config.toml
norm_place = "out"
norm_eps = 1e-05
qk_norm = true
init = "uniform"
weight_decay = 0.028
warmup_steps = 76
decay_fraction = 1.0
Each number is 50 + 10 x the weight over its row's rms, rounded and kept within 0 to 99. Layers, rows and columns count from 0. The size before them is the row's rms in percent of the matrix's.

# layer 5 MLP up, 320x128, rms 0.32, rows 260-296, columns 64-127
106:53 63 48 64 36 62 55 67 49 53 46 42 65 37 44 52 52 54 56 45 48 48 61 46 54 58 58 40 58 49 72 42 39 63 63 54 52 57 36 56 63 50 46 44 66 37 46 42 50 48 37 63 51 52 54 24 47 40 65 55 57 45 43 45
100:55 73 40 57 51 43 59 62 39 47 60 31 52 53 57 56 47 63 60 50 57 62 31 51 66 48 51 52 49 62 49 59 52 46 61 64 64 41 60 44 64 61 70 44 54 56 68 68 52 54 43 58 55 65 56 58 49 59 57 51 58 43 71 68
096:60 37 54 49 47 61 53 45 60 51 47 52 53 53 46 43 36 48 51 34 55 52 44 34 35 58 66 60 41 39 62 63 57 41 42 63 63 44 41 45 59 51 51 46 36 44 64 47 53 40 47 44 45 42 32 43 53 71 30 50 54 40 60 29
098:57 30 46 44 52 70 42 54 49 40 49 44 64 57 51 39 41 52 50 58 44 51 52 53 39 68 65 58 60 56 31 55 40 41 39 36 46 58 33 56 44 64 44 51 61 44 41 63 43 68 59 40 51 50 41 36 50 41 37 41 60 46 31 58
096:44 35 47 37 29 60 47 53 56 57 44 38 61 49 49 36 55 50 42 70 31 42 35 40 51 67 41 29 39 57 48 61 70 45 66 56 45 42 65 57 41 55 66 38 42 60 57 35 54 51 56 41 51 57 43 55 49 55 40 48 57 72 55 56
085:42 65 56 51 42 36 61 46 51 57 48 44 38 57 45 35 31 44 48 42 47 48 49 56 64 42 43 43 35 40 49 61 28 62 37 36 47 45 38 47 42 25 74 46 58 45 53 53 63 56 51 64 44 53 59 53 51 49 38 61 61 52 24 46
100:61 64 33 62 58 51 44 55 52 59 49 56 64 59 29 57 47 65 51 57 45 57 50 49 46 23 58 34 43 66 51 53 40 60 27 43 40 55 34 45 58 32 55 54 43 51 49 38 47 41 37 39 51 55 46 37 54 48 64 48 50 31 41 58
097:50 48 41 52 49 66 44 61 37 41 45 46 50 47 50 57 51 53 37 33 49 66 40 42 51 45 57 44 49 30 45 60 68 56 51 53 68 70 54 42 61 47 46 57 39 45 65 70 57 55 42 57 55 56 43 33 85 45 67 66 39 32 46 53
097:43 37 43 42 59 59 57 43 51 42 47 50 62 38 36 44 51 56 66 48 44 47 44 58 61 56 53 50 52 61 65 37 48 44 53 31 46 34 41 60 63 45 51 31 53 58 55 49 48 49 43 42 53 39 45 43 66 35 29 34 56 62 35 37
116:39 46 46 30 50 48 43 41 65 47 51 59 57 59 63 39 37 49 53 45 54 42 46 79 52 49 58 60 43 50 47 49 53 53 45 54 52 55 59 43 36 43 47 39 53 51 44 65 64 51 48 27 34 54 36 54 53 53 56 61 38 56 28 46
096:47 63 50 45 56 27 55 59 49 38 65 64 49 56 48 67 42 60 34 57 52 39 42 54 61 44 55 52 41 62 57 50 30 55 51 38 22 39 49 36 48 59 55 53 49 44 58 50 49 51 39 61 57 51 36 51 39 56 56 59 54 44 38 62
107:76 54 41 57 52 59 49 39 54 50 52 61 47 46 42 36 58 67 67 30 35 58 41 65 44 38 38 60 62 53 44 57 46 61 47 38 52 61 41 46 65 57 58 60 64 49 63 53 45 43 77 63 43 54 51 45 42 42 43 62 60 50 41 43
093:56 68 44 47 51 43 51 45 39 50 41 55 46 56 49 56 45 58 41 62 62 44 46 60 57 59 48 49 47 47 62 65 53 60 59 24 53 48 51 51 50 63 56 42 51 62 63 33 61 63 45 46 51 78 43 56 44 58 52 76 41 46 49 58
103:47 39 23 59 62 37 64 34 54 45 55 59 59 65 49 63 59 52 56 46 41 43 39 54 54 51 41 56 37 68 61 49 56 39 35 54 58 62 41 54 37 67 51 55 73 66 55 43 43 60 53 52 48 61 47 61 55 45 49 38 45 40 46 59
102:52 61 43 57 45 40 53 57 45 55 60 59 53 56 49 59 58 64 52 56 56 64 51 66 39 33 52 50 56 50 57 76 63 47 46 40 26 44 43 34 27 58 49 48 38 66 51 37 61 58 63 51 34 25 56 67 34 51 42 52 42 45 59 46
093:61 60 83 57 60 37 44 55 47 45 50 46 40 53 38 29 66 52 59 62 45 42 52 37 51 43 61 54 54 55 51 68 52 47 60 66 55 40 55 54 50 58 41 71 33 69 38 53 47 55 39 66 46 45 54 43 44 45 45 50 45 57 52 36
103:46 50 54 42 57 48 41 56 54 46 39 45 47 69 49 53 61 65 59 46 57 46 38 57 49 53 56 53 50 57 48 36 33 54 63 40 55 62 49 74 47 46 54 57 46 41 59 52 51 67 36 48 58 57 71 65 51 53 42 49 75 58 62 54
104:36 43 55 52 68 55 44 54 44 43 51 59 37 49 47 49 43 52 39 64 53 51 35 59 18 64 48 35 57 31 64 43 48 56 48 53 60 48 46 69 43 58 26 51 40 52 52 40 33 45 52 61 55 39 71 40 46 70 47 61 66 47 50 48
095:53 63 50 44 32 54 42 56 41 58 41 44 52 63 46 61 49 36 40 68 74 42 42 35 38 43 51 46 45 51 39 58 50 50 38 42 49 53 64 46 51 58 37 43 49 59 45 40 58 78 39 51 56 45 47 36 35 32 61 56 58 70 61 42
102:53 56 66 35 54 51 47 56 48 75 51 57 59 44 47 64 69 20 46 42 39 48 61 41 35 55 41 49 69 40 65 45 53 57 51 60 37 48 46 40 47 59 50 46 62 48 62 57 55 49 41 47 42 38 46 50 45 31 39 35 62 48 44 23
094:60 44 62 68 47 63 55 50 50 46 68 42 49 53 40 61 49 47 53 43 41 53 49 55 51 49 37 65 40 31 50 45 50 41 64 61 44 44 34 74 61 50 65 70 36 46 48 49 60 61 60 47 67 44 53 40 42 56 63 49 67 51 49 43
106:41 48 63 57 40 27 65 42 67 54 51 41 51 48 55 29 45 45 48 50 47 54 67 54 49 54 60 32 58 26 48 60 33 46 58 52 37 54 57 61 46 47 53 42 54 31 49 49 60 40 48 46 53 64 40 44 59 39 55 49 49 62 63 39
101:52 64 54 45 56 32 55 52 51 49 49 37 51 48 41 51 54 47 53 54 32 44 59 57 52 35 51 54 51 48 47 43 39 50 51 46 39 32 67 60 51 41 65 44 58 29 50 32 40 61 41 42 49 39 42 52 47 50 46 70 48 32 37 45
104:56 43 50 47 65 65 65 64 47 53 40 46 52 67 51 45 47 47 43 50 38 41 40 54 59 55 60 61 47 46 56 41 37 35 54 41 56 35 36 71 51 65 50 61 47 45 51 72 56 60 48 46 30 38 53 63 46 65 48 55 57 45 49 36
115:35 49 33 41 48 48 71 55 34 47 70 48 69 48 45 65 44 53 61 57 61 57 48 75 41 42 40 49 59 50 53 44 56 59 38 36 54 51 55 37 42 48 43 64 44 51 72 39 51 53 56 39 49 52 50 65 56 46 59 38 53 57 38 51
097:40 33 29 41 50 56 56 43 44 42 52 55 44 34 45 54 53 60 60 57 67 50 37 24 25 56 58 50 59 41 61 38 70 55 42 56 43 65 28 58 44 38 50 46 38 58 54 57 40 55 39 53 46 54 43 30 48 53 61 51 62 58 60 38
097:63 49 46 52 47 54 41 47 43 36 44 44 22 62 64 45 51 52 48 68 66 47 52 62 47 48 64 37 47 51 44 42 45 66 47 52 48 52 45 67 51 46 44 42 57 59 52 73 41 47 56 47 49 55 42 69 55 42 68 70 54 84 42 59
097:49 56 37 66 53 44 60 62 43 34 53 54 47 43 42 44 47 50 57 50 48 46 43 58 45 41 60 45 41 37 44 41 38 43 57 55 58 59 30 59 49 64 59 43 35 57 40 50 42 51 48 51 45 57 54 36 37 44 42 44 71 48 51 47
099:47 59 54 53 69 48 53 68 50 31 39 46 47 54 55 67 55 57 54 56 43 51 53 52 59 36 46 58 41 59 63 51 67 65 59 60 56 58 35 59 57 70 60 52 40 46 61 73 54 50 43 39 47 43 43 56 26 48 52 55 65 62 45 48
101:50 32 59 55 56 42 49 59 43 56 66 43 50 56 62 55 59 42 52 52 62 61 53 49 67 54 59 42 64 58 62 51 61 48 52 72 19 57 52 45 54 43 58 51 49 52 50 58 30 41 60 41 51 63 65 48 49 32 44 28 48 59 67 64
110:53 47 65 51 45 60 38 48 45 60 53 36 70 60 60 30 50 42 50 49 49 51 55 39 43 72 52 80 50 50 42 69 59 38 50 64 46 41 43 58 44 49 53 65 28 53 46 54 46 59 49 33 45 47 68 31 38 62 43 33 43 46 67 52
101:46 43 54 51 51 42 46 50 40 75 77 75 46 68 61 58 40 62 56 54 54 44 55 42 19 53 53 60 47 52 39 53 57 60 37 44 46 57 38 45 63 43 60 49 45 35 45 48 52 39 66 57 29 61 54 52 53 67 49 54 46 32 29 59
105:51 56 59 55 56 50 53 32 58 52 44 36 51 42 48 45 33 47 33 49 49 46 52 59 58 54 37 63 54 36 39 58 29 62 46 56 48 32 59 60 60 43 48 51 39 36 58 37 45 63 37 49 48 70 55 40 33 57 56 41 48 30 39 63
111:51 67 56 58 56 57 49 55 50 54 54 35 37 49 74 51 42 71 53 45 56 47 47 55 60 43 62 34 58 33 47 48 45 60 17 43 52 70 57 46 61 53 69 49 41 44 56 45 48 39 40 51 26 40 52 54 47 53 58 67 45 45 59 44
100:52 52 37 47 43 47 55 39 44 48 60 48 53 51 45 37 33 60 47 52 51 58 59 65 54 52 40 33 32 56 40 63 38 38 37 38 49 35 65 64 61 31 55 42 48 69 67 55 46 45 45 50 46 47 56 62 52 54 44 41 52 31 71 39
095:42 38 25 35 35 55 70 56 54 55 44 69 35 49 44 35 50 55 55 71 39 54 29 64 40 39 57 58 49 65 67 55 60 35 49 60 54 39 42 52 44 52 61 52 41 64 55 45 56 51 45 44 46 46 53 54 58 48 50 47 54 27 44 58
102:62 51 43 61 34 51 55 49 47 62 52 38 57 47 51 58 61 73 34 32 41 48 39 43 59 41 48 46 47 33 47 32 50 61 46 35 55 55 52 68 48 66 60 40 46 27 30 60 55 45 50 35 44 41 41 44 48 56 59 62 50 50 44 45
# layer 5 MLP down (transposed), 320x128, rms 0.302, rows 260-295, columns 64-127
100:52 49 48 56 40 52 44 47 39 70 50 61 32 25 41 45 64 55 52 43 43 39 65 51 64 37 49 39 41 51 52 57 65 31 45 45 51 47 38 53 47 34 39 47 54 56 55 53 46 46 48 63 55 54 39 61 57 48 49 55 47 41 61 53
096:41 31 55 58 58 65 55 37 48 42 53 51 63 53 50 59 51 51 57 43 41 41 49 42 55 53 34 48 67 63 40 40 52 50 68 42 30 55 31 45 55 55 51 58 49 37 29 47 52 57 42 49 54 47 60 40 56 44 62 76 46 49 48 51
103:60 40 56 55 49 55 42 44 50 38 69 49 42 61 31 58 44 47 37 68 43 53 39 38 49 61 43 35 31 24 50 54 48 51 50 66 39 53 49 36 54 47 53 53 48 65 33 38 29 34 44 52 37 31 51 34 38 50 56 40 45 45 50 50
102:54 62 39 46 40 68 48 59 69 64 57 56 47 54 40 54 58 43 56 52 60 45 58 34 38 47 54 45 53 76 47 49 62 51 55 51 51 48 51 53 41 28 37 55 50 63 49 41 50 49 71 52 57 45 53 52 55 39 34 52 39 64 54 44
099:83 65 55 46 49 42 67 48 62 46 55 69 46 34 34 58 49 60 56 66 49 45 28 70 47 52 39 52 52 54 40 52 37 48 52 34 44 47 38 56 56 45 48 50 58 55 58 63 53 58 68 42 55 49 48 55 67 55 54 60 45 59 58 62
089:42 60 52 50 56 63 47 54 39 53 55 51 51 65 39 59 38 46 56 46 44 50 36 49 52 47 60 46 61 61 59 45 63 43 49 48 46 45 53 37 43 60 53 38 37 43 69 38 47 71 51 37 58 51 66 31 34 54 48 55 49 57 62 59
105:56 58 46 56 61 36 68 49 57 52 61 43 53 62 48 54 52 60 49 41 54 46 61 72 42 27 42 47 59 66 60 40 41 40 42 67 32 60 53 52 42 45 34 52 36 37 60 37 60 42 56 67 41 62 41 35 36 58 76 47 56 57 59 53
103:34 59 49 33 34 40 63 49 35 69 40 48 65 58 57 50 51 49 29 67 32 44 60 42 41 53 59 53 49 47 31 44 37 43 22 51 67 63 42 47 52 57 35 44 56 48 49 54 56 76 54 42 47 44 60 38 53 48 34 39 57 46 58 57
099:51 36 69 52 58 59 47 56 64 28 40 58 46 53 55 52 56 51 44 47 49 34 53 49 53 55 65 52 61 45 58 49 50 54 49 48 43 54 41 43 46 60 50 46 62 58 29 47 57 30 42 40 42 39 49 54 55 73 62 68 34 46 41 72
095:59 54 34 57 57 55 45 44 64 55 49 54 45 51 39 42 55 47 41 41 59 69 42 55 46 57 54 44 63 68 62 43 54 61 43 81 37 54 30 59 41 48 48 63 67 46 24 46 63 52 37 46 54 39 49 52 35 50 55 42 51 38 42 83
097:63 56 42 44 39 55 48 44 52 53 59 46 52 49 34 52 50 43 48 64 49 65 51 57 39 54 38 50 49 59 42 46 53 56 33 50 69 65 57 67 49 32 47 51 58 62 34 42 56 46 67 55 53 56 59 57 48 53 44 34 58 62 46 45
104:40 50 47 45 54 45 49 38 62 51 50 65 44 57 43 66 48 37 39 56 57 77 48 41 41 55 57 66 30 46 43 55 58 46 39 61 45 40 52 50 53 70 45 39 48 56 38 50 67 46 40 33 42 43 60 50 37 58 51 53 54 51 57 40
092:38 42 54 53 43 61 47 57 57 45 58 51 60 74 44 44 66 54 40 49 41 60 59 43 39 43 38 50 58 60 52 28 30 74 73 52 47 59 56 59 53 42 49 45 68 51 45 56 49 56 48 66 63 25 53 42 50 38 61 35 47 47 53 47
106:43 50 61 35 70 41 47 53 45 37 48 61 46 52 40 38 44 35 43 51 51 47 55 50 45 58 57 40 29 55 52 53 40 38 49 39 42 44 52 25 27 67 56 46 62 53 48 42 52 54 37 61 44 41 46 52 62 59 40 40 43 36 70 64
094:32 32 63 48 62 50 43 53 52 62 54 62 61 67 49 41 51 36 41 51 50 69 59 32 61 29 35 48 52 35 41 50 48 43 42 68 56 50 58 39 47 48 67 46 41 58 47 62 53 31 53 42 48 54 52 46 45 57 51 87 64 76 42 57
096:50 36 34 40 57 42 58 55 48 51 60 46 61 48 49 56 44 62 53 52 58 51 63 51 46 51 51 64 49 39 48 37 60 43 44 62 41 42 42 51 52 55 22 38 56 64 36 54 62 55 37 42 55 61 48 53 36 67 51 66 40 49 44 58
098:34 48 60 67 36 73 34 41 45 35 43 63 48 31 48 62 52 48 52 46 45 71 63 53 44 55 59 58 49 53 70 66 55 39 54 42 62 38 61 53 59 49 50 55 33 33 41 50 48 33 50 60 52 45 60 48 45 63 61 59 43 48 49 74
110:50 49 63 56 45 61 29 57 51 58 48 53 50 56 47 41 53 63 45 52 42 45 53 31 41 30 55 54 39 33 67 35 45 50 38 43 53 34 57 59 37 59 49 54 42 56 46 45 54 41 46 53 51 69 43 67 34 43 29 53 32 55 54 55
095:60 43 48 49 73 47 53 39 57 49 54 64 50 48 52 39 58 52 49 27 33 51 57 48 56 51 47 50 60 52 53 67 53 57 52 58 39 60 42 65 46 40 60 53 60 44 34 62 45 57 46 40 38 49 60 50 56 64 41 49 62 47 47 56
102:63 44 64 60 37 52 40 54 55 57 50 57 37 44 54 45 59 54 38 59 51 45 64 52 48 42 59 45 31 50 49 32 54 65 41 63 53 42 65 65 58 41 61 46 48 32 58 39 53 64 52 46 45 65 42 41 56 64 48 48 30 35 64 48
095:29 52 41 44 49 55 45 51 54 60 54 51 39 30 55 38 56 47 47 55 51 48 49 39 51 48 50 35 58 64 51 69 34 47 62 53 59 49 55 41 36 43 56 56 61 60 41 55 47 50 52 46 35 53 66 64 57 45 34 46 30 31 47 50
101:44 75 62 74 60 51 52 43 46 58 41 35 42 59 35 42 43 36 45 35 56 50 40 57 48 61 37 46 44 58 49 62 53 48 60 47 44 34 38 51 58 45 49 49 34 51 56 42 33 43 46 63 45 50 47 55 54 72 47 49 52 51 54 32
103:37 63 41 63 43 59 55 54 57 40 49 54 53 46 51 50 51 56 47 49 57 32 62 48 61 66 48 51 54 53 48 77 59 57 54 48 68 52 31 25 61 53 45 36 30 51 53 51 44 54 62 57 64 59 32 35 48 56 57 53 63 52 56 39
102:66 54 57 55 54 27 49 41 44 47 59 49 56 41 37 43 55 73 46 57 63 70 38 51 47 41 52 48 48 46 40 61 36 35 59 47 45 52 46 45 52 45 52 35 60 73 58 40 48 49 65 51 46 48 55 47 47 61 47 62 42 49 47 71
106:43 47 62 62 59 64 39 50 42 60 47 35 63 59 58 58 77 52 42 51 56 42 41 55 51 44 59 28 43 42 48 39 36 46 36 61 64 44 57 47 71 51 52 53 54 40 53 73 57 59 48 45 49 54 45 38 65 36 61 47 43 51 30 66
096:40 61 62 47 55 62 56 54 46 55 48 51 63 44 54 51 44 50 47 53 20 47 58 72 46 37 41 58 44 52 37 43 31 48 53 41 45 56 68 45 47 56 51 44 58 47 43 40 41 47 54 47 59 47 55 60 68 54 78 52 52 39 60 74
103:45 48 38 61 47 52 51 53 47 52 52 53 35 48 60 67 42 32 49 62 46 58 41 67 55 73 49 69 64 38 44 46 62 39 49 52 53 61 66 69 64 30 50 62 57 50 69 37 51 49 60 53 62 41 50 43 70 24 48 51 48 52 55 46
097:59 50 41 49 53 38 53 49 26 59 41 38 45 48 70 52 56 47 66 50 56 58 41 45 56 46 45 56 77 55 48 64 56 65 71 65 45 60 35 56 48 54 53 47 57 48 76 32 57 49 58 37 48 56 64 55 56 59 53 60 40 44 50 63
101:50 59 55 50 37 50 68 56 40 59 44 45 53 37 39 41 57 38 57 38 49 40 47 64 60 51 36 66 47 63 58 44 47 50 42 32 51 45 64 56 45 56 52 64 35 36 46 51 50 52 62 29 47 50 67 43 44 34 47 42 43 44 49 52
106:58 51 66 47 47 62 44 67 67 38 44 58 69 38 49 53 49 46 61 52 56 49 42 43 68 62 48 50 62 61 53 46 46 47 39 36 32 61 30 46 37 60 52 47 51 74 40 40 33 43 42 60 56 37 36 51 54 58 43 53 55 25 48 64
096:41 43 55 23 45 53 57 65 43 57 57 66 57 43 27 42 62 52 47 40 44 50 64 49 60 41 46 42 49 50 51 44 58 53 40 54 55 54 44 48 37 45 61 38 54 67 54 58 60 38 59 49 51 44 38 55 56 52 58 49 75 56 31 49
104:52 42 38 56 39 46 53 43 56 46 47 44 43 34 36 60 53 46 46 62 46 37 29 47 50 53 39 40 43 53 53 35 43 58 65 55 44 64 36 55 54 50 53 56 56 40 50 34 62 61 59 38 64 39 35 36 40 48 50 51 46 51 43 45
111:47 54 63 58 50 52 42 55 71 44 55 50 39 60 57 46 42 37 52 49 49 49 38 48 41 62 36 49 61 30 42 45 52 45 62 43 70 58 61 48 53 68 59 42 38 51 56 67 50 49 63 58 48 52 51 38 41 46 56 66 52 61 62 69
111:59 47 35 49 44 56 45 62 63 42 40 40 45 57 49 48 24 45 42 39 42 61 28 60 53 56 52 48 67 64 57 42 50 50 46 61 38 67 37 65 49 44 53 45 39 41 59 43 30 59 67 52 50 56 45 71 58 46 31 39 61 51 50 54
097:46 41 45 39 44 49 46 39 55 59 45 48 61 53 29 61 34 42 51 41 47 33 29 51 53 44 39 36 69 37 62 50 42 29 57 47 62 55 42 33 44 53 56 37 57 39 67 40 37 56 26 46 50 57 40 47 46 47 46 48 43 52 50 47
102:35 60 43 50 57 68 35 37 45 50 46 43 53 61 67 48 41 44 35 39 53 38 64 42 51 60 57 41 49 59 35 44 39 50 55 62 42 50 54 50 41 63 43 27 48 43 75 45 46 48 46 52 50 42 41 57 39 68 42 45 50 54 55 51
# layer 5 MLP gate, 320x128, rms 0.313, rows 261-296, columns 64-127
102:51 37 39 59 53 61 52 41 67 49 59 34 54 49 47 54 53 54 50 54 55 47 49 51 44 34 41 58 25 28 58 31 54 41 58 44 35 64 49 55 48 48 48 51 44 45 39 34 49 65 38 54 42 39 58 53 58 62 47 71 43 58 53 66
101:72 36 36 47 30 51 61 44 50 53 38 53 47 55 51 64 58 66 44 41 53 62 45 36 63 52 42 57 36 46 50 48 57 37 58 42 66 55 38 47 60 58 47 43 45 55 55 49 52 32 48 39 60 73 47 54 53 54 54 62 48 50 66 45
107:43 47 47 57 68 42 55 73 44 51 66 37 41 48 43 56 50 58 59 61 45 46 61 46 43 49 38 39 62 58 46 62 58 50 62 37 26 71 42 37 50 65 60 46 52 49 48 51 41 56 53 45 50 51 51 33 63 52 50 57 59 44 31 71
103:46 59 57 35 68 63 59 62 54 41 65 60 51 52 55 49 49 54 63 53 55 62 53 48 44 36 56 60 68 65 63 48 45 53 59 50 35 44 49 35 65 45 64 63 36 64 52 42 42 56 46 47 46 42 56 31 66 52 56 42 42 38 62 71
098:60 51 33 63 63 34 73 57 62 56 57 53 63 30 71 51 55 43 52 43 41 36 48 43 37 66 52 46 46 46 46 46 58 48 40 52 64 45 69 60 55 53 38 50 64 52 66 51 56 44 38 68 46 56 71 44 60 50 60 57 58 55 48 36
104:55 54 46 44 44 40 50 49 54 77 42 50 56 57 43 44 44 56 40 65 52 44 54 78 47 41 58 59 45 70 40 51 53 56 43 52 52 72 45 54 46 45 47 43 39 56 60 56 63 56 31 68 34 51 39 29 37 60 43 47 51 45 51 65
098:60 59 62 56 49 45 59 49 62 53 45 50 50 57 47 48 58 57 42 50 36 56 64 46 35 58 58 54 54 42 59 51 61 63 47 59 35 62 42 49 35 51 64 49 59 61 60 46 43 43 51 45 37 63 77 53 36 32 23 32 60 58 51 63
100:42 65 48 70 38 32 42 45 24 41 53 34 62 58 60 49 38 50 42 63 61 56 41 53 37 52 53 56 32 37 52 62 38 44 67 70 34 54 42 50 41 42 50 59 29 55 25 39 44 44 42 45 65 49 59 53 40 35 31 50 56 52 58 48
099:46 42 58 44 58 56 65 37 50 40 43 71 61 54 37 55 57 48 40 72 66 43 47 51 56 47 60 45 52 39 64 54 53 36 47 41 65 51 43 34 47 48 55 50 18 54 58 40 39 43 72 52 65 41 33 47 44 47 47 64 48 59 54 24
102:57 72 53 63 44 63 59 50 43 52 59 34 50 43 56 38 70 53 66 40 45 55 51 46 65 53 51 58 39 64 39 44 53 52 58 44 49 56 52 45 75 36 46 51 39 54 48 56 52 68 47 53 63 44 54 50 67 50 48 50 52 52 44 47
106:55 47 42 39 49 23 46 32 54 39 51 68 65 39 42 59 70 40 27 50 51 63 41 49 32 50 59 43 55 43 57 39 39 31 55 57 47 51 74 52 47 60 59 57 37 36 55 32 50 36 66 57 64 52 42 47 35 63 55 43 42 62 58 31
095:49 56 49 49 36 58 45 59 61 54 67 30 46 62 56 66 50 57 45 51 50 69 57 22 32 52 56 62 53 37 58 23 51 57 66 52 66 66 55 58 39 33 52 59 54 61 41 49 38 70 40 60 57 61 53 57 53 30 50 60 58 57 51 45
097:38 38 50 44 49 40 62 41 50 64 45 58 57 61 54 59 66 44 56 45 53 37 42 56 40 73 57 42 48 62 51 58 58 48 38 38 52 58 53 55 35 51 36 36 45 59 48 44 53 64 41 39 47 61 44 61 39 45 50 20 36 43 51 67
102:42 82 56 46 37 48 51 57 72 54 52 50 49 46 37 51 46 66 56 50 49 57 41 55 43 38 50 46 59 36 52 52 53 29 49 51 43 48 43 37 19 55 62 55 43 72 57 38 50 49 57 51 53 46 35 60 55 53 43 56 46 48 55 48
112:50 56 59 51 41 37 48 61 44 53 46 60 54 49 40 44 57 61 59 61 51 71 53 40 39 52 47 43 47 60 56 58 32 52 56 44 45 42 60 45 47 64 55 56 53 57 43 55 38 42 64 55 74 47 49 36 66 38 53 51 46 37 42 62
085:57 42 50 57 49 51 64 46 43 53 59 66 52 40 45 43 46 54 53 64 39 47 54 46 37 50 48 54 65 40 63 61 59 34 50 58 54 47 52 30 57 52 54 48 55 52 48 34 35 28 64 46 35 53 35 42 52 48 54 50 20 43 50 30
098:60 38 46 33 64 41 33 57 59 60 53 73 47 45 37 45 58 44 49 62 39 54 41 60 33 46 44 42 46 45 53 38 56 58 46 48 48 40 47 44 51 67 44 55 39 29 58 44 29 46 31 58 47 41 65 39 46 58 48 61 56 33 44 51
094:51 50 56 54 48 55 43 66 54 45 58 38 50 49 42 52 56 57 47 52 37 59 59 52 40 55 40 38 44 72 32 60 63 51 30 38 59 60 39 27 51 29 46 55 45 71 60 47 57 32 44 67 56 33 54 63 56 45 45 60 55 49 54 34
099:46 57 60 35 37 44 44 50 47 62 49 62 50 56 40 61 53 39 48 29 25 53 52 36 46 64 50 51 47 32 43 48 57 47 68 60 40 57 43 49 29 73 56 38 49 38 60 48 41 44 51 44 47 43 62 57 50 28 45 34 44 62 53 32
100:55 49 67 56 60 51 55 33 49 39 58 50 52 52 54 54 51 50 66 27 47 45 63 59 64 37 49 65 47 31 47 40 41 36 42 42 54 47 43 71 57 48 68 50 37 57 44 45 43 74 61 46 56 40 56 28 43 51 58 48 64 48 64 47
103:61 50 51 53 53 33 47 49 54 53 58 64 56 40 46 49 52 59 50 59 45 31 64 42 44 40 42 56 49 45 68 59 63 61 54 48 44 56 58 56 43 56 52 41 70 50 47 47 39 34 56 39 39 54 49 52 45 60 40 48 48 35 55 62
099:51 47 44 43 54 44 61 45 31 56 49 70 51 57 53 53 65 58 45 46 72 50 47 52 58 38 54 40 53 54 56 70 50 53 63 45 52 30 31 49 60 55 45 51 41 65 57 46 58 51 50 52 55 61 52 62 42 55 65 62 32 66 50 44
104:60 47 59 49 56 59 59 55 53 48 48 38 25 35 60 64 49 50 57 36 57 46 45 52 44 43 44 48 44 59 38 46 49 34 71 53 31 62 51 51 33 51 52 56 35 56 61 50 72 31 50 37 23 47 50 59 49 60 60 63 37 53 47 45
108:37 40 47 54 31 33 44 50 42 62 46 38 37 53 49 48 57 62 33 47 36 49 66 54 45 37 48 55 26 32 72 33 35 58 30 51 56 42 51 62 62 62 45 40 56 63 41 61 61 32 49 50 54 57 49 56 46 30 63 46 58 50 42 41
094:45 34 44 37 52 69 48 42 59 44 58 36 49 48 60 42 44 57 49 41 49 67 47 29 45 60 42 41 54 31 46 47 49 38 47 44 48 53 51 72 62 46 30 55 55 48 56 55 42 43 57 45 61 55 82 38 55 49 70 49 71 50 73 45
100:75 45 58 52 69 48 64 48 33 63 40 62 45 33 43 53 46 60 49 36 52 46 50 38 49 40 54 54 59 54 47 44 48 46 36 50 45 38 48 47 61 72 50 45 44 63 49 56 46 48 43 56 43 40 49 49 41 63 77 37 50 48 34 75
096:36 34 63 40 43 52 35 56 51 42 57 48 42 42 49 37 59 40 56 49 35 73 61 37 39 50 37 52 61 48 42 56 46 58 39 67 65 57 58 46 54 47 38 48 56 44 52 30 62 43 29 51 33 57 52 52 60 58 61 56 46 64 40 72
105:40 60 58 53 44 37 57 41 40 65 68 35 63 49 44 69 54 46 61 65 52 68 53 41 44 63 68 47 34 57 34 53 48 32 53 58 47 52 34 53 65 56 46 60 44 42 56 62 36 44 44 79 65 43 35 48 49 58 61 37 40 49 64 39
104:44 57 64 73 48 45 59 34 52 66 59 65 65 53 42 52 37 58 51 54 53 57 56 35 47 32 65 62 45 45 31 61 59 50 58 44 73 55 43 51 60 62 49 51 55 38 46 52 47 60 53 62 46 63 47 38 41 59 53 48 59 82 54 38
101:58 41 56 67 46 46 31 51 51 64 46 50 63 52 54 36 24 49 49 42 52 56 57 48 57 51 47 62 48 48 46 62 48 41 37 75 44 56 65 60 52 45 39 72 36 58 40 54 68 48 51 47 44 51 49 46 51 44 54 43 46 39 74 62
102:57 34 53 58 57 51 65 67 56 52 48 64 38 54 53 42 52 49 57 55 61 62 56 57 48 39 49 47 31 47 48 44 44 42 61 53 47 45 62 38 61 54 53 53 47 48 57 49 57 55 50 44 70 72 48 45 50 41 34 44 48 52 49 40
103:66 48 47 50 59 44 58 45 50 60 56 74 67 48 60 51 73 48 46 48 68 44 46 47 63 58 53 54 52 52 65 72 51 60 49 63 63 46 44 44 42 60 51 54 54 54 47 56 54 41 60 45 61 41 62 46 65 31 32 49 51 62 44 43
110:46 45 67 40 48 44 40 59 55 47 48 43 42 53 35 60 45 43 47 45 25 56 47 46 60 55 52 59 68 40 47 45 36 55 52 57 51 65 67 74 49 51 53 61 39 41 79 58 57 55 40 67 46 34 43 60 36 42 56 38 58 60 58 50
094:32 48 61 44 44 58 38 37 61 52 41 38 52 41 53 63 45 55 54 55 37 47 32 44 57 41 45 43 31 58 52 48 61 53 44 50 62 54 41 42 34 47 47 60 61 44 40 34 28 47 44 40 32 61 33 54 52 47 47 53 72 70 41 52
101:66 47 48 46 55 57 65 55 31 55 53 55 38 50 49 69 38 57 59 51 38 23 49 30 80 52 41 56 48 44 37 54 64 57 58 53 36 47 44 65 52 57 44 35 48 62 80 49 58 45 37 33 35 48 48 59 44 71 64 57 39 33 44 52
109:60 55 58 50 39 59 58 32 53 38 46 58 68 53 48 52 57 53 37 51 40 56 35 37 52 42 57 50 53 38 44 46 64 43 56 49 47 48 71 38 34 63 56 52 61 36 36 39 39 56 42 37 52 27 55 46 51 54 71 43 47 43 60 36